config.toml
n_layer = 8
d_model = 128
n_head = 2
n_kv_head = 2
head_dim = 64
d_mlp = 512
vocab_size = 2048
activation = "squared_leaky_relu"
norm = "rmsnorm"
norm_place = "pre"
norm_eps = 1e-07
positions = "rope"
rope_base = 1020.0
rope_fraction = 0.5
qk_norm = true
attn_scale = 0.131
bias = "none"
tie_embeddings = false
parallel_block = false
extras = ["some layers without attention", "local attention windows", "shifted keys", "gated attention", "capped logits"]
init = "normal"
init_std_qkv = 0.0442
init_std_o = 0.0
init_std_up = 0.0442
init_std_down = 0.0
optimizer = "adamw"
lr = 0.00284
beta1 = 0.95
beta2 = 0.99
weight_decay = 0.048
lr_head = 0.00621
grad_clip = 0.5
warmup_steps = 409
schedule = "wsd"
decay_fraction = 0.368
decay_shape = "linear"
final_lr_fraction = 0.05
batch_tokens = [8192, 16384, 24576]
seq_len = 1024
doc_mask = true
train_tokens = 138400000
steps = 9231
dataset = "wikipedia_en"
Each number is 200 + 30 x the weight over its row's rms, rounded and kept within 0 to 999. Layers, rows and columns count from 0. The size before them is the row's rms in percent of the matrix's.

# layer 3 MLP down (transposed), 512x128, rms 0.142, rows 79-104, columns 0-63
104,211,233,169,208,232,201,240,254,221,214,188,179,196,192,217,231,175,202,216,207,188,206,200,215,181,208,119,220,166,188,230,211,94,203,178,181,258,178,186,222,213,243,170,229,206,218,238,245,205,185,188,175,224,208,232,208,152,240,213,202,239,202,199,116
106,194,149,166,151,204,152,197,199,190,185,220,257,240,236,152,137,191,221,204,197,205,218,193,160,191,169,228,184,190,189,180,194,170,232,224,176,169,220,230,189,161,173,182,214,158,215,152,207,243,202,197,183,155,208,207,186,179,251,174,226,164,221,129,212
020,200,227,182,126,233,155,176,199,186,197,181,221,242,214,174,174,138,198,153,203,173,243,198,212,203,221,176,168,218,211,227,203,209,145,229,270,220,174,195,194,194,189,194,225,142,171,170,211,178,204,165,171,168,218,175,215,188,227,157,181,268,219,232,195
109,193,184,166,205,149,217,176,203,196,93,170,232,174,217,155,234,193,225,168,214,213,170,261,197,220,215,188,211,232,201,231,212,239,204,189,290,168,129,190,184,214,154,246,219,252,178,225,190,169,263,211,223,244,243,152,208,242,195,223,210,243,163,200,211
104,210,272,264,194,201,214,199,225,195,178,220,186,222,218,190,229,182,238,186,175,190,111,186,225,203,148,206,221,233,203,195,177,162,215,216,266,157,150,203,176,200,180,192,238,195,200,179,177,213,172,196,152,174,187,212,174,173,219,190,184,158,230,224,212
106,204,140,233,201,197,164,196,193,244,148,248,174,232,193,210,160,185,204,158,211,211,231,202,191,200,193,193,151,221,167,228,155,211,153,155,268,190,164,192,231,238,198,231,223,244,208,207,216,184,139,214,215,192,199,188,206,224,174,259,168,201,180,200,172
115,197,211,182,233,199,130,174,180,176,166,220,234,200,198,154,223,214,147,223,176,209,167,252,211,188,198,216,229,188,217,235,234,189,119,193,162,236,203,245,173,181,202,187,229,280,234,176,231,202,176,216,210,191,173,194,200,199,180,223,201,215,169,240,172
111,210,219,187,193,198,208,202,194,259,77,181,197,243,218,220,265,151,202,229,204,195,182,192,200,234,199,190,211,186,181,166,230,184,185,197,210,212,230,208,118,230,172,225,269,263,190,235,167,171,167,194,146,246,207,206,220,218,228,207,244,231,168,197,179
108,208,206,246,176,216,215,256,203,221,212,179,138,259,210,203,217,241,147,263,207,201,195,166,208,154,190,131,216,181,187,204,221,226,169,220,209,236,170,200,233,168,217,174,241,155,211,170,197,228,285,196,199,219,191,194,210,173,228,163,228,247,206,160,188
115,189,165,135,205,149,229,241,221,211,168,202,228,168,239,176,210,174,189,202,260,183,166,217,180,199,191,235,153,214,253,194,163,242,245,222,152,194,209,199,166,178,182,211,169,177,239,218,195,184,185,235,191,153,210,245,202,209,119,169,184,232,185,231,208
104,203,179,164,208,186,168,115,156,157,157,188,237,213,202,173,171,206,193,214,255,269,168,234,259,233,207,171,176,183,177,171,202,196,162,208,173,241,209,231,186,236,275,200,197,165,201,195,234,223,172,180,236,209,146,223,198,192,173,202,147,186,212,192,222
110,212,213,228,187,260,220,223,225,225,212,259,197,194,229,205,207,180,191,234,186,183,143,160,188,166,165,199,192,106,223,208,221,188,219,187,217,207,193,201,201,212,168,204,154,257,169,215,202,151,179,188,200,178,223,194,247,215,180,194,256,169,189,227,228
026,201,188,175,215,147,238,194,180,221,178,234,180,220,186,167,221,165,195,209,170,192,193,197,219,196,189,187,257,176,246,172,190,246,188,215,170,255,138,236,188,250,181,205,177,214,199,177,159,175,201,189,164,279,188,158,148,190,193,221,135,237,173,187,238
115,178,125,221,169,203,189,233,232,219,212,185,214,234,208,200,149,196,201,235,205,218,181,207,151,221,276,160,143,166,212,193,194,141,276,204,272,171,201,195,235,205,196,159,262,235,193,192,242,147,229,216,158,206,145,190,186,206,173,202,190,188,190,178,184
105,207,200,220,180,237,210,240,205,189,204,175,172,200,200,211,219,213,208,186,218,206,211,178,215,204,213,212,183,178,191,179,182,193,212,208,223,192,231,221,176,220,196,206,235,186,249,261,232,230,133,202,227,206,146,233,172,231,173,198,142,258,168,217,216
115,185,203,225,254,230,220,213,199,234,191,155,231,218,236,199,216,183,166,192,233,215,132,212,184,182,172,219,157,168,169,138,195,175,160,224,192,234,199,170,192,252,197,214,187,197,265,218,231,215,193,183,178,214,258,191,223,218,265,192,229,93,173,186,161
025,192,192,147,176,256,207,271,224,221,239,183,200,204,241,238,225,223,199,195,189,221,230,175,197,181,177,192,204,196,210,258,221,181,209,233,178,153,180,186,208,240,217,154,200,124,169,151,227,209,179,204,221,219,219,225,208,183,211,199,186,225,140,210,214
023,189,241,223,227,181,237,212,222,219,176,190,218,229,169,178,224,177,252,166,153,214,221,199,259,144,184,197,254,222,216,233,240,189,194,230,215,195,193,183,206,185,208,184,217,168,135,174,274,202,172,147,152,192,161,220,120,157,215,175,164,244,190,178,188
031,193,172,210,197,155,164,122,251,157,180,195,169,215,249,181,190,239,179,195,178,148,186,137,169,244,208,206,186,187,270,234,196,208,222,181,206,170,204,219,151,169,210,236,172,223,198,219,157,205,181,181,179,219,189,220,192,179,150,194,223,221,200,161,216
107,209,194,197,216,233,164,159,136,221,90,153,175,175,178,189,168,218,215,156,190,228,236,157,186,194,187,177,234,230,185,197,220,230,177,173,293,209,150,199,195,205,224,211,171,233,168,170,181,225,182,237,225,224,197,190,278,148,191,156,202,153,196,198,197
104,277,216,200,196,227,239,224,232,162,215,165,186,238,219,153,202,168,241,205,210,224,191,236,171,209,224,181,222,210,219,203,168,206,181,258,148,228,216,216,182,256,229,179,231,191,179,206,139,196,176,190,207,214,148,186,169,173,207,205,186,283,194,175,198
111,213,197,198,237,189,226,177,204,236,238,194,234,194,327,201,186,217,229,172,192,204,144,219,173,204,178,200,193,151,177,212,171,185,212,267,223,185,216,214,197,210,167,223,232,252,236,177,216,204,208,176,197,182,190,215,238,205,204,222,203,199,132,183,162
136,181,197,205,201,199,200,207,224,215,137,191,186,287,168,194,185,225,209,202,217,243,187,216,220,199,162,203,188,182,150,177,212,216,194,172,241,210,169,201,222,213,180,175,208,356,214,212,196,176,191,183,258,195,211,199,180,213,168,165,224,268,203,193,212
114,164,183,186,205,193,188,199,213,168,172,215,221,145,163,168,199,196,204,197,228,202,198,215,198,220,231,230,200,169,162,232,196,200,200,211,103,259,193,188,136,205,206,197,186,156,189,197,199,198,188,202,205,180,168,231,267,161,199,206,150,248,185,229,222
102,174,196,217,188,271,231,197,228,156,133,194,167,158,171,197,133,163,227,186,242,203,233,163,243,250,199,168,193,231,256,216,205,182,198,181,187,245,250,198,236,171,201,251,203,215,188,206,155,204,181,203,166,220,194,205,197,210,167,144,172,270,231,152,183
103,204,198,211,185,219,165,246,216,230,204,204,215,199,199,228,144,161,203,239,226,144,130,197,197,193,165,192,177,221,174,222,213,196,213,195,239,163,224,237,193,189,187,171,156,186,175,154,162,119,238,225,236,207,200,180,182,199,246,170,156,219,227,179,209
# layer 3 MLP up, 512x128, rms 0.185, rows 80-104, columns 0-63
113,197,188,148,263,202,155,180,181,183,226,192,180,220,216,191,238,215,170,236,204,162,143,198,231,173,185,191,218,184,218,164,275,161,193,236,186,182,233,255,197,249,246,208,183,157,226,245,209,214,169,157,208,199,244,177,186,250,166,198,225,200,200,200,157
010,149,226,168,184,191,205,205,242,208,243,219,205,179,176,189,180,246,181,216,189,232,247,178,150,197,179,231,228,198,218,227,197,241,199,189,189,217,187,205,181,173,177,142,166,208,137,155,202,201,141,178,190,188,228,244,269,199,272,238,186,256,233,195,192
117,158,169,153,237,192,184,221,218,198,213,174,142,187,216,146,202,225,207,212,179,172,193,200,166,187,222,186,176,201,205,254,150,167,199,175,174,194,243,222,187,227,230,205,155,183,151,221,237,220,175,234,184,134,199,269,214,218,199,154,241,190,224,182,219
107,219,193,175,246,220,206,185,193,158,216,190,170,207,167,225,258,144,204,217,219,221,201,168,214,189,187,246,231,260,211,220,222,227,171,239,166,224,212,184,202,186,261,236,202,174,184,206,214,261,189,223,233,165,245,250,198,174,183,216,143,224,262,185,209
106,186,184,214,232,209,132,198,205,200,212,191,163,180,218,163,179,257,226,145,205,220,202,161,188,238,169,169,208,190,205,212,162,153,156,191,169,191,231,228,168,184,215,188,223,169,181,213,239,175,167,242,166,180,177,237,245,269,205,215,228,224,181,209,126
114,222,268,202,167,201,126,214,184,199,202,170,201,177,152,190,202,182,148,199,243,199,237,188,198,262,205,192,194,200,253,268,210,216,237,181,184,213,219,151,203,143,204,175,193,176,201,245,198,192,167,192,192,167,211,210,150,136,182,189,235,225,226,203,204
114,221,230,159,196,192,165,174,248,206,191,197,233,187,200,146,256,239,176,156,227,262,210,183,196,203,185,234,157,185,189,223,225,224,164,171,132,188,210,212,202,248,215,233,188,177,199,163,191,173,199,249,173,151,224,206,253,220,177,222,153,207,194,199,168
107,136,201,224,189,194,202,176,167,229,225,251,171,193,244,223,148,210,209,208,220,229,218,196,233,213,245,196,216,223,242,215,207,182,144,210,190,197,202,195,198,178,180,207,172,159,167,224,229,200,249,255,241,201,235,186,168,158,188,148,163,234,194,239,207
118,157,199,200,180,248,185,232,196,165,236,183,204,233,153,162,228,227,191,124,210,222,232,231,169,261,198,223,211,181,199,260,203,226,195,199,152,168,262,189,166,240,195,255,211,181,180,201,176,159,160,207,143,218,202,235,228,183,172,177,147,206,162,258,184
108,150,230,238,186,201,196,201,170,212,222,182,203,164,193,198,176,190,180,198,212,246,152,261,128,217,241,182,151,178,196,197,242,226,241,225,186,169,200,196,216,197,242,225,217,191,219,225,243,187,188,168,200,259,233,165,193,166,180,153,202,176,222,249,183
106,238,238,182,245,152,191,180,256,200,203,206,238,178,205,189,180,218,202,174,180,201,245,231,174,228,218,179,162,251,189,244,192,240,187,212,187,238,213,170,209,176,167,152,245,145,229,203,160,202,166,200,148,191,228,206,194,207,178,214,177,183,155,194,159
017,138,190,182,181,187,153,236,241,220,257,112,189,211,211,165,235,249,214,219,203,186,185,181,214,207,189,230,226,229,216,210,233,189,175,211,233,197,246,189,147,193,185,195,170,173,173,172,221,173,178,204,248,136,224,224,206,174,215,175,167,210,197,224,240
119,166,198,247,153,224,175,210,270,229,232,191,177,163,171,201,217,158,200,161,191,180,183,197,227,173,207,188,213,191,186,259,166,214,211,220,221,218,241,184,188,207,232,180,163,195,189,196,176,176,218,184,169,106,201,245,193,165,186,193,195,219,254,173,237
108,170,206,188,179,217,260,239,174,193,227,185,233,188,176,223,159,165,172,190,261,261,144,228,177,197,201,146,184,171,204,165,204,200,177,205,166,213,216,193,192,237,179,179,245,220,169,248,243,276,235,232,196,238,214,213,184,179,193,145,227,202,218,189,197
113,170,171,141,178,188,165,156,231,212,202,182,177,210,156,166,234,234,172,163,209,162,245,191,200,220,173,263,170,247,209,265,190,190,198,188,183,204,215,217,166,195,215,224,168,179,175,173,124,207,244,195,204,187,147,218,226,173,237,157,246,225,214,196,211
015,189,205,249,223,203,255,176,207,224,249,192,218,200,213,208,197,203,222,208,183,195,170,220,148,216,207,156,175,157,171,248,214,247,180,267,155,178,200,172,198,163,181,173,186,187,208,235,196,173,194,266,241,211,175,192,130,192,178,203,186,198,221,183,195
012,183,150,237,246,203,215,154,135,202,262,185,194,211,200,190,137,215,166,182,216,164,213,188,168,255,160,186,157,141,175,230,204,221,233,142,241,239,229,211,215,182,200,226,221,192,204,221,199,208,201,229,207,207,253,220,194,215,181,211,202,162,212,191,205
022,214,225,242,209,206,224,175,186,169,253,145,164,223,154,208,191,198,176,219,189,170,166,208,194,181,233,205,198,216,165,208,240,236,214,228,172,277,187,212,197,152,197,217,174,210,189,189,149,203,230,206,205,197,248,159,194,217,188,144,225,214,247,216,161
108,209,227,206,214,159,200,174,210,194,185,185,211,181,141,153,226,205,188,179,210,225,213,200,232,232,171,175,169,214,242,172,198,251,205,181,200,169,259,233,195,254,191,216,161,203,200,226,236,256,235,160,142,178,232,256,251,131,216,209,185,201,219,217,240
109,312,195,202,148,257,151,185,219,218,201,139,223,173,227,185,200,228,210,165,213,232,220,192,229,240,254,230,148,184,222,170,179,154,178,163,107,212,187,185,213,136,196,219,179,140,193,243,202,192,164,257,230,189,223,230,227,178,201,177,190,268,202,180,176
108,207,241,194,188,174,204,225,246,167,211,228,204,137,205,158,210,227,228,149,201,211,210,196,182,195,251,181,200,208,179,196,251,233,164,275,193,193,202,255,180,216,208,185,159,186,225,183,200,188,226,243,255,182,204,169,165,200,201,174,176,231,228,199,243
111,172,175,231,195,166,216,196,238,223,212,194,257,208,149,195,237,187,162,204,171,218,164,240,169,165,143,222,219,181,173,162,161,231,202,175,221,229,251,185,192,214,164,164,239,217,167,218,139,163,211,197,186,203,228,240,173,165,211,180,221,279,222,221,187
114,170,246,224,213,133,189,198,194,139,219,183,176,169,205,210,216,208,186,213,219,181,219,277,191,157,210,231,181,212,213,228,164,228,179,169,209,195,215,186,135,177,205,185,228,178,155,198,217,233,154,173,153,159,227,193,191,218,180,201,207,231,215,169,152
106,211,194,208,224,210,133,217,205,192,241,205,193,159,245,210,264,243,209,193,183,217,188,184,233,181,159,205,164,235,169,164,206,196,229,204,143,214,136,223,228,191,208,213,210,149,191,217,201,255,187,230,229,205,149,237,202,208,198,207,152,190,159,182,242
099,192,162,235,184,233,212,189,217,194,233,188,218,202,137,211,228,214,184,188,199,170,192,161,168,156,179,218,173,152,245,217,171,201,263,192,212,199,173,225,190,197,172,172,230,197,180,199,148,161,172,223,202,204,129,200,223,254,230,177,220,200,175,246,132